Weights of a small GPT-style language model, trained from scratch on English Wikipedia: a variant of Muon for these matrices, 6041 steps.
Each number is 500 + 25 x the weight over its row's rms, rounded and kept within 0 to 999. Layers, rows and columns count from 0. Numbers have three digits each. The size before them is the row's rms in percent of the matrix's.

# down: layer 4 MLP down (transposed), 256x96, rms 0.0807, rows 157-242, columns 0-47
# gate: layer 4 MLP gate, 256x96, rms 0.0901, rows 158-243, columns 0-47
# up: layer 4 MLP up, 256x96, rms 0.089, rows 158-242, columns 0-47
down157 101:527505473516506486474573464482493502423496497518455483534488497483516544505500539518480482473519480525477529532513466478466508519489505499487523
gate158 094:519517481516475576527476501525466492492506496495474470481463554500525505501465495492529490527488517503487518524541517528510516490527491527503464
up158 103:507519534434501497511474507478515492522502522508534506563508499521497504458473467525525525488498482465483524482480521472478508512527495564510548
down158 096:492477494503497450517550494464488529478499475473502521507504485439498503466495490507515512480532534498476530496518443520484485499473476508491505
gate159 104:489502498467535491512511501492522500466493462503495485496529580493524534510516510513488457492514508498547501489507496478479493461529503510511496
up159 105:494504523523499491453529490525476515517522532487454539474523549459501539501472502535554522514489504516541475482453540502548507540541488497479479
down159 102:509459534499491495546499491469531493501513540508505496485483489512493480467471492487474511534481499526465452562556527515505532502458491462535481
gate160 101:497497448508477490502479534467509495499501498543543524493514472494507487504502545482513512490511511514563507478466533505473492471528508530463530
up160 107:502565459469489543464488500467492518472563507487456512512513532505511501503506501490533492475504503509531517528458492494483516459528505553499509
down160 100:446502487533509532498517439492489511506491582509480494491507478471516478531496509512526515488526482506504532518538521478469440491493508518525502
gate161 099:492479468528448484538500532496474452497495513472453472490557534510491513523498510478475490503476522533460508526496495504526511493472450467464485
up161 102:483497505470489488498500505476484541515541541520494498528513478492487518541506504489534483509480471503458477548544521551499494514553481505466494
down161 098:535544518477525532490492468527515526494489503478508490506476503527494488481470496517506492483535513487513558453512488520470459510491498487490487
gate162 099:498491502466506488492564461532496539486475492484519493489513490520458470469469481511477471489511461508480492476511482501499537506508471497501514
up162 098:534477462529525487525462449479519503474483489521488477486458464503495497531468530459479522498501493498532449480514505451480471519469522460471511
down162 100:553554500468512525512463528516531497496508536511526535512494498498500517507525535478477468525494527564479502465509528454497528491553505487506492
gate163 099:492477564493494465513492496490558522475502489497488460480488561485502487484494482477520519508482524542502464537510483524558540512498472503519520
up163 099:473479510490525528496515463482473525494480456462480536516510520510542509489490516485485523500481495497501519517524432486474494550520473515459534
down163 101:511511506527460500505505506498479469484477499484526478504515509511482516492510510507484525484482494535512520484510512548489485520456463488552494
gate164 104:490531501497488482492486498541524518485485505525530485493464523553466505482507477489503469528493488555493504489502521502461497479531444447522521
up164 096:529448480515464465482504445480498513525505495519536481514498486493499503432484494489504451496498491514486495506549532503463543512504468502511460
down164 099:497501473479486516458527517539522474527531554518526466531513512531496491500509515497504497508522542470515495489473541539485509508511482477485489
gate165 106:522523449500538514510487519484532526495469521523514473508477504534516510509502510519475485458490531492493475471503466510483476509487479501513498
up165 111:477524495465491487486536536463511471489512500511504519453543499529473496539491496535455525525479497509513532527492482511528454454537521500489495
down165 110:487475514521473511533514537512489516507459501491537542489478485477481528530529496495523498491475501531558484516560505545488538536519461488509490
gate166 099:527497504504482516549489533459527451504503544523500476536484479495528473513511524479492510525490479509545457480538476530514506479515530529515512
up166 101:504479514552510465461514481475514511534511447510525480481512458496480525490500526547463519471473513473522513485504482488544464481504528508509491
down166 105:482496515499481485489481515493512497514515490491521509511502506547515496522578520517517520502457451524504452504461480470470524483534501519493514
gate167 100:483473486454503501522512453485514487510532495491523490494566547531496501506530497515475539478528581473454498496474502536488476538511466472506509
up167 091:471504493452468463486494524436477506511520533506483501527498519486460489488512525500530535488505463462486516495513512535504521454504499472533486
down167 104:498493526523520463491487494522513463486505517513493499451495470469501461494517496527503441519539512517510531521448584556499519513501495475537516
gate168 102:491480492517526476483460491540517501487486532484494520500485466550486524502454477480485495568534531541476498530474484526542493518482504494516462
up168 109:492486481541507534511515485527546506532529494484500478474542456506477500472473509457484499512468570530507480437486489500478549537484490473528536
down168 104:486517517472495537508501500495448482491492557503509491488464561451518544491459491516538510499532512472491539489484514482518546501493493492510548
gate169 093:525466478500523481507482493483532552483437508545481512487570514525507521499480512496455484522500477513496511511513521523553472473520504507506541
up169 089:494465512512512541508524512543502457533478514464499475509495537489452502503508491532552448452535503493512486535499463502479480529493490466515466
down169 096:491512492488524525538480513496469521516507443486534493496498488502512526517458496496498477525477549525500446499519489461473504523478463545504467
gate170 098:485524465479513520550488507475477500479515509505459518522548498538554506538540496467492529514555515498460510503521484474445487455467508514487511
up170 100:537493542519501497471510482464477466517526498521530532495552491499494456558520493505510530513469444504492508498492464484515504501484547447496507
down170 097:449461465493465540514502508507489548489508501532480498503489544494487508493549505497519503550496473476492526506518486507477502478523483448471530
gate171 095:504499534481485473515496531483467488509497556484499487486520531449512518524516529520529505521515487474489479512468538557506420511520502489524498
up171 100:525508458471536471473506480486524551494529512506476513494475491481550520481492536485493488500527532518495549541472525499505531499485498482470492
down171 096:532437508501468502524471522502504509485500472484515482481508460531493506478520506489497470494505490484561505444478504469452494494513467523502488
gate172 109:481470511493531486502474498493475510465517514496437506490487470483513483469488502454478487535522488517491485522535503524447539479514472508490524
up172 101:506535531504503560432441469496554485481546506523504513505467509494484504482472501531543506498539462529492534455455495502464540527531473520513501
down172 107:516499528514472520490504500514525510481499511517507517541486533456516514517514534470512472447488497485487475490494476507492527470517433446453473
gate173 103:473497460463506479490494492569532437504492453479497515510506530473484481524490521463476471449494480467533461540486489495521509476524506508520502
up173 097:464507455515470498508499510557541498544499505494491508500525479505516457513508484507484504494475526509542516522498488499479487488496501539528491
down173 101:471506523476486496559528531551529445512503494474502496522484489491511528484438467510489478496477496494518475563500501507521518519513502492493504
gate174 095:512525500500497534493564494518475483466474470550513513507514521467504497459494505523478411520542505498498493472476521512529527466492537510506481
up174 094:515481532504519503459482501552465504480484541527524513477549483489466504512501512447498514506479496462541517521513518497467504495545500507536496
down174 101:477519496482511507467529500501499495497487477538481471482519500490542521520513471493477521526520510504527539490493521502544469467485497541518455
gate175 102:486471508515480497528491441500497490483487514514473503503459536514439499480480493494508470492497529523495499521481502516441463503498485489497498
up175 098:532492503500492517478489493499540486499536485518532522482517493526496469483496477472537490487460533479480463463473490479510497497564464426494463
down175 099:474487474469484505499481447481436486485513515524519466509545546494502517486488470515498493501490497520499480487479487487527528490522485491490492
gate176 093:473513538529504496486518483522518492448540484472520447479505478488486475513517446534509526524516497513470498497497521494485517483507473507522544
up176 093:513493504526459490511524504487474492519517506476502504491481520512511467474552515512476471526511538460501446569514528484508520515531519495471518
down176 092:497499523501513525489472507510539458539482471522492490516505527448436489441511511491518511495502471524480455509528510499531523521507511489502491
gate177 114:529505468513509505492483509446513498444517557569501506462515502461535497472520525493503474500504518507486507489509536485496519457465495476539497
up177 105:462519468507513470504470528513504517480492475500492529522529462494480515480506503477496547459536482510465508507448509487480550476507484513461515
down177 099:506501518491523480498539510493477479482501542488522486483536482549488504456540458492507522451502476507545505467481476532519497510537523486470540
gate178 092:463435475528539536505543495518519431522530502515518541484504525505518504493522527481477515504531491494523495528480515489480504461465512486514501
up178 103:508504493509448485465507456507507514486460513450501493531502493503467474477501527516488519497477533504460514527514513498459541466507525488497523
down178 098:483467468508543503465453478478481478498508501461521474462505502512557509525513484494493468483543497523505551477510481502534511483479511494486520
gate179 100:456546484483540519510453503512478494531492496503485520455484509485501521463507486495525460558518506536517485566488482498524495495506517509493467
up179 102:493519508531484450508478526508499510502492474495525497525531471516490500493522507503470514514460501547507488549486498560515470506490506471519422
down179 103:472470444491504539503512512499497504472518519497461488494495534508493582488517509487465501501460503471524472487520508545515484480506492492474488
gate180 099:476483505529534517489502522498513452503490514552509503476519463518512511527489514466537459537512457492526513491544437524478516538468468498489532
up180 096:524496502500520502473487503477521492491507467485485538484510494516481517517550501490504512467533473478475462539485505505477500510507474499462559
down180 094:521472478475548538471500476493495537467505505484503492529508465475534478510459520515506498499472512493530475480461512506471460509484506462519524
gate181 098:508466513511513480476462487501510542487460521500519534516493505455465523505527467502480512530482511470532503516486561444481488480500522489475487
up181 102:503558570528510514462503491524487494496518479474506467490504534483521485494453485509465482503510513556486520512477476506504486505507472505555499
down181 100:549506489491497520491497493472542511542545512450518516512496514503475561513486492511509486524532477482519507495498521482475507532487490511462485
gate182 098:513491502514489433504516454517466444506478541474537495486469537517485508483526506523488503518472475478485494525475497488514466506514529486506497
up182 098:563528498509535517522525498532454525509498516512467491486491539491478432484456480523483511468538514492496497505498499501543505502490514487523565
down182 094:498494521499485486527500505518477523504516543535494473550515525517522537537499566487567518536488520510549510462527498491526520470491445472510489
gate183 106:448502481544544514471491518504459505473512518515496479525532497506472498494500526489524482488504511554498509512484457492499490452567524473518544
up183 102:471504512511542492498544489494512517487531533509519460476526476502476494509535518514522479500514508498539487495493446527518518483482465527503512
down183 097:449489525473468498472506530449497513502500500469506489494533483471471500511455525500484475528532475466540488485493500481457482503542493479467491
gate184 106:517483517484481502519488508464497490501485481510489568475497529539511479535501483498515540545485534471487502498502506566533514499506491523526504
up184 099:479502513488528479483481529476462549469525472513454472507457518490492455483494516495468516491485526491504534491468503504504538526552533492492488
down184 102:484463497485495508507522487526481488556491504471470476491506528510519502499479534538516522465479507492498448517477541496476482476515475506522490
gate185 094:494483501515478502508487462523458504492493513546479504536469533497499514523495560506470508543493471532498482489515483498486480496503454512467472
up185 092:533505495532465522493494522510497460483480459450483529485539519459502446490469524538490529480493458515512515533529477474518511527524438497523523
down185 092:498498496484558514531524501452513494500474541481505491509470501522497499531492463460464491497504521508509511491505555495463557503505494474468462
gate186 100:500514476497458532487526545499476512521495505464491500514499487482484428516509505480503491548499537491483516506553477472501521479509493455524463
up186 097:472531544510475504460455463492483521462492468499476519507506479489478475481531519492496461525497452539535510512550466493464521516496507540486448
down186 099:529503507494549533510492517500501479481506490493487477537509533514533501488486476515458563479529527504522479473472441511524480464457502499501495
gate187 110:555558474493495496503479534477478466488481478516528507493516519469470485514499493470508516496487538488507509472487526513510493472469538531508477
up187 105:514479538527514463478492525526530485539514464484473512490507497480485489466496430535471464516565464497510480481490516486513487544473451480478556
down187 107:507504492493512531497543488477528478527465462490525509474544500514490485525527472474541507527527531492547459524510481534452465519458467507481484
gate188 098:516528498524484477495497460485501538506531510478506452559457521488489526559521478514507484509497486532526478490524523536515496464487533479513500
up188 100:520517487483479513474489479526505540488458501540480532538495511491523499496509506481539520529490503523469468494515485546480511513497511491468529
down188 099:460535511543491520488520512477504516513499456506503537489440503523517499509482496485543519464518488485499438478512536457470495500499534466460477
gate189 094:514498504514477500498493512512448517489521506466494513497502498486467500489486505540483538458506467543513547515498454527535505462535534497525538
up189 098:507497524508477526518463527526479482472496505463490557459534501465472493522490509505434473488537465491542513499518505498502502507544511529506484
down189 101:496511552494512515501490507572523523462500478500506463498494504453476469522484502463510483494504477518509480524477494499511487498496447515492527
gate190 111:476479510476521504459534484526478497531471504502578538470504497502533489474533492486497483511507513471485498517498523504493499494472509515520518
up190 095:534522522484516469541487490544480487472478543556484523531538489492454467538489518499542541536499491497478498471509521482490516501535512494493488
down190 097:547535473524482508495484507497486480495521473506504500465535514512518501516512491435446505478526530476518499488499526497495528537485525510456514
gate191 101:487479450484500511478508552481480494538497540479501510506516544494511525541499484465549493445506505494505556491447498494492510491458466499512501
up191 094:514495500500483510462528502504517487522513504498472468518514520503499509494501492523444486505509484510479497504499456508500447498444502479524488
down191 100:496515506448502509466503482510475528504488468516501483478513533476520474484529503503535516488480458491495529484549491497475494416485492542522496
gate192 101:477486512457537513510460479489526481506522518507480504523466475493501522461541484523492447492509513485533515505469487464487527489535460518507528
up192 103:499480476522487516478529527527509524455469537470487524532468493514504525456469511549520526430485514446525521503524510491536506469513456523490477
down192 104:530516501501491546510533463480488504506494528513549458492499519504535510520420450507471512499479512542495446516520522528527541482495502461491495
gate193 101:511460524501558498528467542495495461491458484506495512469512481511498536487546517509515487509470498499465514479498516513462484502442470488468526
up193 101:530486570498534534508506438514497513552549519502545483490511510519468494529495528474497461464498522512504508560478507500493520478502503488490545
down193 103:513499527495455439529531554463508536487502484483524504525500498496528513523487503451484452520500473460510514517478519478534494457460492495497492
gate194 095:504525529537466505485474521532539500500480549514460507493525482474494490500520497579533485563526533480460512525482530508479529507489480496489474
up194 101:451484445467501526548494487449526484505506490486490501510503494493501495454513457500537505484482446522530523530499487500480478437467496495472521
down194 102:508533516484478513477494504478531527473489498527502489494501499514479492527489485531496450517429521482500526488486454520495527489499550466499505
gate195 098:471504522488548496487500473490497527483479500551546527497527468514462518489480507512506464497484469479507471535534475501492472527521474489526527
up195 105:515473468471563496487507469552465487504480504491498498466508527475484502509507527486494492480492492479483492531468508485496515523549497533545510
down195 102:507519494503481510507496510500494508556542496509496524475491452558488456509503516520467467481504545498522506509482534449508513483539496537498475
gate196 099:537491510465480478506469501494478510477522531498497511439501475506434544496516456537473547486531460493502504506506474490454501518471486462509493
up196 098:479506504490443504549522478500528488483528501482473496491442485512471480462448494471493470518477489496502494536496476478555491456502502504510497
down196 096:513517514482534516475488518560463490492502491475476475505537512502507509495464511473448489472518478517480496493472464510500530488555512495506504
gate197 100:497496487544488544489501460482482493465520526498517482451468511513477529471466492495542472534491501483480469496470503541536484494538513463496489
up197 099:506508558527504528468488483469477501522472487486458489457518542472501447491493497520487514475522525488528486467483506459493482504472510509474471
down197 096:505505482521497496481479547487505518504561556537513520506531488469520499526538483471497509485537461487481497482470489516469502479526488506530505
gate198 099:492510483425488513527480526473514512480507485506472468537548518483536520473519520519509486469481550500472492514515532499476540505520510523532525
up198 103:563475452490513502512506499480479529493489513453452473523482497475458469498499475514511482490481530499478503499460498478511481553472493501489501
down198 101:468560485513532512539497530554487530444473461527528542501479506471544478549513488472479527465516475512518482519487477511487491501492472503501482
gate199 102:491516527456503476503539514554537493450483509524530493498492500485492512485511508480456496526507540527503495500498469488498545502490536494454512
up199 099:515473471487525492452517508479561494464464508499473465496478529514472518477500513493492518452494523501480538534463489460510499496484550482482556
down199 096:514468491485514499456519470512474537502491498496554522514497509475512461524470520501482494507504567490483488511509464482500501469477475505445547
gate200 106:492481481493476459499536536453498446519486459494510541511563503464499442473503503508490491487499506497491475553498477500473503534504465514508511
up200 106:497510487447500501556522476514477478516475516458498514449513541535510505516514485533528500490472483477488501490509495538536457492488525466495487
down200 102:490528506484520509494514494476535465507523506520478492465487547468423519442481496530519496504502540545493497543510473531519525522489522552458497
gate201 097:490513526466483473554477512474503527476519525508510497463490507479476523530517492503518480518495494502506527482514503515471510528518544466537464
up201 105:503479514465492487540481491485475504482542484492519512493556468529523488489529492462472466487521546471495523512542530536504529513512472503485482
down201 109:525504500496494494544496560531497493493535511563522510505524442486461537488538495524531462502495518509466524513534479474482501510474471499497485
gate202 097:505502499480526517494516493503502479504496527484499490477529539504508472523532481501510509480506506443508461512467504550486483509498514538515499
up202 102:523518498468500500529507448482495499481467495524522501535477484526490507470517496514482475523487495528476499444473520513475501512509516460505487
down202 101:534488505531532494476474536507472490507502471463527513451451455547518470524474536469547522517502465461513516498503462505469478519505538520482476
gate203 102:507523499526508483528502503435500506485524489547572475527512502479458476483504497494482496561542488493494514520511503474508534495494505507491495
up203 096:462496448533475487452490484515492460511469458513457496497498513475481478486488484477481489500489494502490536512482471485475476554510486504466514
down203 098:554499513488507484485514520539497501518469471461546517442527506496510489486522528483488486487497512516517520500507513463515442473489513509507486
gate204 103:530488507501471500491532475485491524462495491499532479513474482495506482482500514463534556539508471452503474492476474513491505469542508476491548
up204 102:473466477501464499498497514486523491510470551539510503495566486512459490519500546489493477488480442489477523530507468464483515468529511509499506
down204 107:505460472486490452456537507517507530453512523499479467474490504496529510467499514532488519488515501506513424477506567499526459540549486524484541
gate205 102:487541467499456502519502461461500488499504517521493517501540509529501473516464552504509483476488517486457519462486541517475514496510483516504438
up205 101:486453484438495524515513496522473454527500488534488478509472525493491518458488498512505499511508464478506487498481511469514493472485471517458519
down205 103:454502482527518527502517482497484526495498538464489505491494508441514514520504433488481498464499490533500537520523476502476524547539516451501504
gate206 091:457509505485472476487535536489470546464478541522517510502542483435459504519547491509509473543482482523458470503520533514482537522479450498504543
up206 094:508515496492495508506519493495480519466526537554471534489453486508458477496508469490523503525454465479484506505501484515432488519516494474527521
down206 100:457477500475450462508510477515453479521494510546518498480528494435522564472468530485540502512473495546508479533513537525534502509517484502462495
gate207 101:484523485471494478481462509518467487489510450478477516476513519460464472482457483516462501501487526497484515468543453522466473514517537453483542
up207 113:468495491535542537503474494482516510498560557483529508494526489516515488500526529550552511533549519485490519532453468499493482488509535507524521
down207 106:503509538521467450499489534498497482491494551491471503489493490488438532461485497512515441490485501471500518477485491564476518509519518516491552
gate208 103:464510512505523446506514512500448481509520532458512553515521463521533513540494523488522506486504459478503495464540525514486484495520497474536460
up208 097:475482495500488492514495457473489490507538493471535490487488480492490526549506516504523505523517469464544511507539518496504512515456469439528464
down208 096:542524540515457484524477491493473538531471525508507487514446510501505499494492513501511453524493506525558478503482487481514494528467423465505539
gate209 095:484482476533508422496541501480551470456481498508523487476504477495518497477486499516509473479519496506522485498505495519543492453513552474492509
up209 094:478514482475504515563491464463444487470539506518510526470466458501545519487508489466502488468456505521515498499471515485527499491506451530492498
down209 098:540500492507494520491484523572562474538476536485487499483450561481477491512494505497519513503523538478479524500520511532513492477491494481499485
gate210 110:491482478472498477542471491448482494472479448493492509505494510456497478527493483494524531481542480508505498513494512485487505498514519501518528
up210 104:505509494504515522498495474535534475494481484497509513523502494482507500546522495491517451481496490485499520529557513566504507465564512488474499
down210 102:450462517502505495507459508513460481475481481524467511529481496476488490476490519435523528500496483487478480491521476461426494535496472478472532
gate211 102:486520499491479555503535448509503480533473462479529557499519501483486514524525502483497506520479478524506471501430548494498469518503500483542478
up211 101:479516524535497470496505495471484494467476485553492545507556538444511555493452506529493526509496474511498495517510512428499516515554518507467481
down211 103:502478511486487527524497479501457540528482459509498529496504507567507478527507516480521508452487532493491429514520519521492560509499498497510496
gate212 099:472505487493514485507530469488513496448488537512505493473456485532475452501527524486506504425493512459485466473475466500490477534548506481531486
up212 103:522512480520513475437463507504507517487521484484492478510448526470501504503459535508496505481484448467489493518458502500488483497481485494538511
down212 108:491501494474519493503529513470504517489492505482499507450486515538476543485480481529516493481519520536499452482448505489488514507470485470495499
gate213 099:503529538528484497497477494489488468461480567505525463480527529467511517474509544502510507508501473463489512517522525536501484520502470530464548
up213 098:493533528502503543469488475537487513503492511503480490477489532484492468484505467518477523507481489552484506533504530512450546477496459462482514
down213 092:540483479504466465514509502507459477493495534541565549500498526527502487499509528470518525499531526445506523528513515498508526518492498538477542
gate214 106:521454485525538514506498519494527492477533523490522508496541490537495500506455457482501528535509526484483507506456464522541493508510470514514523
up214 105:529529503487446496541531533526490525486478508465499499511478507477533518529531483549481515501557500516507553528505477501496523502509550515456466
down214 106:522526500507480473451485469513513507463500478487513472495438491506486506507492543490493475484491472511501457553495507515476537476503536467470467
gate215 101:477488451527458534547497512517472454504484520506493548459524529478503472534531470499479508441514492527556497517515524492476503501467571520513520
up215 104:516506494538464480530485473477529493511468529536496500465478538518542518540506518540470517489492524512500480458531480528482529485474480522472507
down215 103:459548484457504512444484533497517463485546503535516518544516514476562480505504479508523529479486519483505536516522503488522465500502516542484509
gate216 100:510525509491497504498541521480463521519475508540537517485509490553468487491518473503506540511486523515480480430500474449501526482505523500503430
up216 100:465473515492504493525492470546505493503440472517512516472506458504536465534442481471514513517502517540479495496513460503480509531491536501545496
down216 098:518488517474511530499552480467506460548492477485497463524528482521529491471541531522500515509470520493456501508490538513517523479477495508478506
gate217 099:495500454513490478486504506515543479517479537484469470488432531480474507487522501528548514516478507560480493466522452521473481458479487468516491
up217 106:476478447502501518512495492499490469498558511454520485506512525474558441546510483491501545540487482486508477515483518502510517529479494476499481
down217 105:485503498502492489488559474492462507503532509530492503437495490512489524501504550467497506469539496462542428522547483527536472511490507540501515
gate218 106:478463510441496512457504481493492482497473485540543517490490469506467505477511505491463524519507495468514455510466478491455530471480472564480525
up218 095:490483503465507485503532487548536505486509540513477506502502517507479541513518489489528491494503474509509551503526513481502482505506462492520497
down218 106:502482493526484497479493484482499490489455545532515472518466500470520464489487471471560520540524502515496461495529490550479471521467526521516530
gate219 090:485488506563513497547515484505492536511512472476516519517459518462499507485511526511512515514478489487483514495506533499477517520478513466520528
up219 091:510488522492508536531483495515517470541526510464553510468495478492499544484530535520467528536468521523508532483508509500520490533516495478504530
down219 093:461472480510515527477504497496492534514512518476538516530476485505494503466487499523502481523505502496476509467494509443490509519493438506497486
gate220 090:500497489533520512520529525517497491475506545519517484474476536508475553520533545537458482480502473462500535469544510516472477550502480529465493
up220 105:557482477511528497510483479484514483518541509513502501529530538484492509497512503558504515527466485543487515480532527489465507497457484507497492
down220 104:509478470547499484504481490513497502507545492508504498539490452544499514506485480522479538505438500544435509535475494509515499504420533486501506
gate221 097:493467460500469487491493534521502544501455526534516512466511512526454510501494503534521449504497484520477477575502483471513465506483484519533549
up221 094:494473519520513506489479546569507464491476508502512490474514506461472503492498477491515511578475466486506471488516497471531499514487445494510463
down221 091:485511522504529481502483464502509508508526490501499500531507502477535432477494526489472495493530493479470516467519531467511541500520507508540481
gate222 109:454522476469541554511519478505455507482523512500502489499481544451513504513472488526552503444531509529496512548473476500478494516470512534499502
up222 103:491507499466489498509491447468533475486497477474493487478465519480525473482517500529494494464510485480536492509497411467477498479534461525500486
down222 104:458539451528468527483523488529500469500494499497503500434525501460490513529520510500512501514521492543527465520516521474481501458504495528496532
gate223 105:511523520516529501503498503475527462517542509490495466544526559472529516530500511509441514488510510485431500499490495561485490493482534524483520
up223 100:471480519503521509483490523547520473501542538518508493505502496581480531521465528449539512515460511526460492510449527485478503519496453465507523
down223 101:517480494502493495475486541517477520500482497493484500515517498547481523508462506502499473550491517504483491541488504499504508473513496512516479
gate224 094:478498515458442508503532466486486490520543452513530527483493499492526534511475506508467520485504531463536456462510529520508549496505505506510515
up224 094:471508540480484510448513533485452441521494510534504525469494528503529432527456496488524457514479520554513503508535530509501504474495491496546503
down224 102:474533470486532503529485551505512494516482500517529452538529480518519471525506474454477520482511461467475466463470476507557491512540533505493542
gate225 097:459471504463457507533528510457493499463537470533493514492527504501509556476533509493478495474507518541520520496475478461532484501532481518499471
up225 109:491498523514492478470514513525481513525532480488486457498508479464452519490530511550501499496509461517527466481454516482493524471518491463511548
down225 102:531500504508512474468470480496519529496500500494493497530522467488486546513518511489439488511518524494481493507546524542502489508534501495516528
gate226 099:498472466499521478516490499483498493522484514469513532468473482486473541544489475491521513499462483466527522458488536476479459505500559504534476
up226 098:541524455481454447499499549460465525507487511484530517474511496543503509490519502540493480462464506509512557510466487529503460512526494464517481
down226 102:519456513509542477478500501497502498513475490492503476505481490496450539504479527531480472523504483500516534477513518484519509512509491531492507
gate227 101:506516501525477542497537502496441541463482503521519484495508530505517496509500500448506485486490508471501508520565540489514489519452506477506507
up227 103:474480470462494531467472520494451494507556468455437523483503543491480531502461546521492509485469488487534488498501529505527514479535530497476493
down227 106:513484514496496489494468499470535485474469471498545485489501456512532532534466479483511516488530542470482564533520478459510497494535502523480546
gate228 100:477549553505465496530487486469465516508486486494553532523460490484513481511488528484503511458443480528502479462524488535546516499512495470532504
up228 100:501521499497538502470493525512502509514514506506528478482488499479462478451557507498500494505497513534462530471505529484525492492492461490491490
down228 102:491535508468535508491475497501456501507511471505520482550516506520430498463510499532509524465496483508494498544486562460503480486510499492473517
gate229 094:441488505497520455500509452492538518486469454483524503532478475482503504497552531457526540492508490523477527533492496517501486511489521481496543
up229 097:469499479510534499500479497493523530528504521525495475483502488542544475546507470464480506565485517512524489494462475512492514494497476574499490
down229 095:463496536477467514489470531531530473501498483521492517510477485487479540470504481506488507482528487449501540529486522514529498480530543468493521
gate230 098:527472489543501530490478493453453474480506484512485501559500516460505517503497482551482483494551485483500516470465520516519542539472526451471526
up230 097:489462460458492495513510502455497493503495508520498539500496481502485468469513460487502482557545491515523489467525508511474526511476500472492478
down230 099:508510484528485509456475550483494491482521510473495453519472519500541504521495482476487497506480477502488506525499546501508486527514452517505528
gate231 104:453534502484496515471509525497519509492472524474522465479506504513466497458525505484478514482558502491500514536508522520485513498501507518501526
up231 104:536500511507490531445477513450518515469527504485490521508492462518438521495532475473523519479510488507545530488457497521477514440476482487455537
down231 104:513473501512494488487522500468475487515513488498502514523515529498520497507499477464521457489484480452464440507535501467465509507502477471464520
gate232 105:471504489493475461508505477524492497484446534490536490544523532457451555477485522505507496502518468502466481505489476501514512473492452509454470
up232 098:507480520533519493521515456568507524490520480517495501521500523485494476453458539538480437501480514475481527510490520501534526470516511453548451
down232 101:488475435493486533519495492531525493505451495493484506474496460480497528474486471489486518505547466535537510475526467483488533515444497535447499
gate233 102:539492479483495489511543518467531459467488530456492475495500520509502552493522502496480497521526506494419494538522473512498478529503500452496525
up233 103:535452525508458516476520467470475516496507492481498528533495517494509463493488545512461479470449531483541514523532546510501513486568473502483501
down233 101:507491483476491440521518502493527498447475522491463508492536490549463508476521466458502516517487472483533559544528501463511502532487529493499485
gate234 094:498512495520482510509516490536498495492475445532505486494520483469517522528464527494481478512507526509530546528486511478482472489490496441533498
up234 101:550429514486484498542522479458544462512464462509484502508493506493469498489525499538508484490497488528478502480494462529509542509508476461466459
down234 098:485505494519516505501485514489470514466442461484506512472498480509515448459513520480515516475497516484447529470534457516504480517479503516544511
gate235 098:510510464514522493543516504473470487473510479519518482509506499541543544525532533500470472489481536494480444482474465509516509483489464491486554
up235 102:488487550462530486518524534503514535441497512486544484501516463496510511442545501498525489497474520528477483494505529431495490482479492478456526
down235 101:504493504463513492517506511505531518507541471509512530533506469509471492459510469492488525492473470506485555486529476461468425474529523512545467
gate236 102:499499498508504502528499487490529471495554517464530525473486499500524490538502526518469526469500506532521502487478529491506461457517541486509525
up236 101:493485477543578515505492550493523515534500463491528485493540534536508524494490519534508521519473549529464494499511497497499465528538505489531461
down236 100:477532507526490457461526444488487495539487454473491489501466506471523483518484473528578501490497440487488471513511492568507492480475495513515508
gate237 106:485512518510540516528541472497497512487519489475506544428505476498462521525498476520508463510462515483512497501526519505532478492501520533472506
up237 101:512540499543501505534498465510519485492506508509514508469501494529535438474467476512539499490511460533472506495458486530476521514465469503523505
down237 102:476553488470482502510424517487507541494505538513486487523483551483528497505470490498498453534489448512480489540466465469467491525490502520498449
gate238 103:465563488502487496515506506480523489536483479526518522534514484487476509537527536502508503512457463523513499515486461514504447554491473481477507
up238 106:498518523565473485467489510487489536504506468488514491509523464504530488517500491496542484526506520547495512460484499476485491487498501495453534
down238 100:523476492481508512526515505479517546437465526476507495492537504456505500513472471471550484509511528486503499457488470493530514489487495470490502
gate239 103:497536495479475509476477503460517491521449501546480494499528506485518500487531518513460523483497488485509441503496527516521470478451548447531492
up239 095:551444460475509506453499488496493491497489501517467506482508498506513534488504510503472511496520500499446538469561550497506453524512470506488487
down239 098:467490514497473483504477501490525547486528493478530505513517491464487492495478534471513456483528482518526520545487479546493517467481483520520518
gate240 100:495520481555489537481493502520548488502474473518511495511471491461492467483538490511509484494553519502509505505491477520496523473486532514508524
up240 099:499530510468512511543490516522472514505504493503516502516519505483526560510525541500516478473524485504513510497529483481497480513499504502522457
down240 100:542490523530485530474512499540464487499492480460435494481509544517519458448504501492529514492479505529514515497485459489491486534524489518498497
gate241 100:469497504509465474520520512520513497450510515492499518549487490478488510498481551482496511514527522516552531469521448517451481438502510512518466
up241 095:495487478520465523499503507504519521479506533495530522499475446511502490545506511492465509473502522500508518541493478503471529499476503468549476
down241 103:499494524490512497448483480517484500462476518511492523535507511472503496509557544471485495485534489497521475508471565480549509497488475513475516
gate242 098:504504467466506491491480530520493440443475525509522532486479496459493498500512475490518483527487548472481473522480539494485438508473509510503493
up242 104:539513500515451508490504539489464463500500520545483488490462492482521482471536464517504538503542504475510492490518512504523530533478486460525512
down242 103:491512487512543522521503470503516534491525532456514474517506498512523540510477541536491496508518454517527503447508513513495477498513529500493506
gate243 093:496534470514506485482508479491511537458475548531524517511517488473487505478509524483503525504503462481508533538474462523476474511463474520503519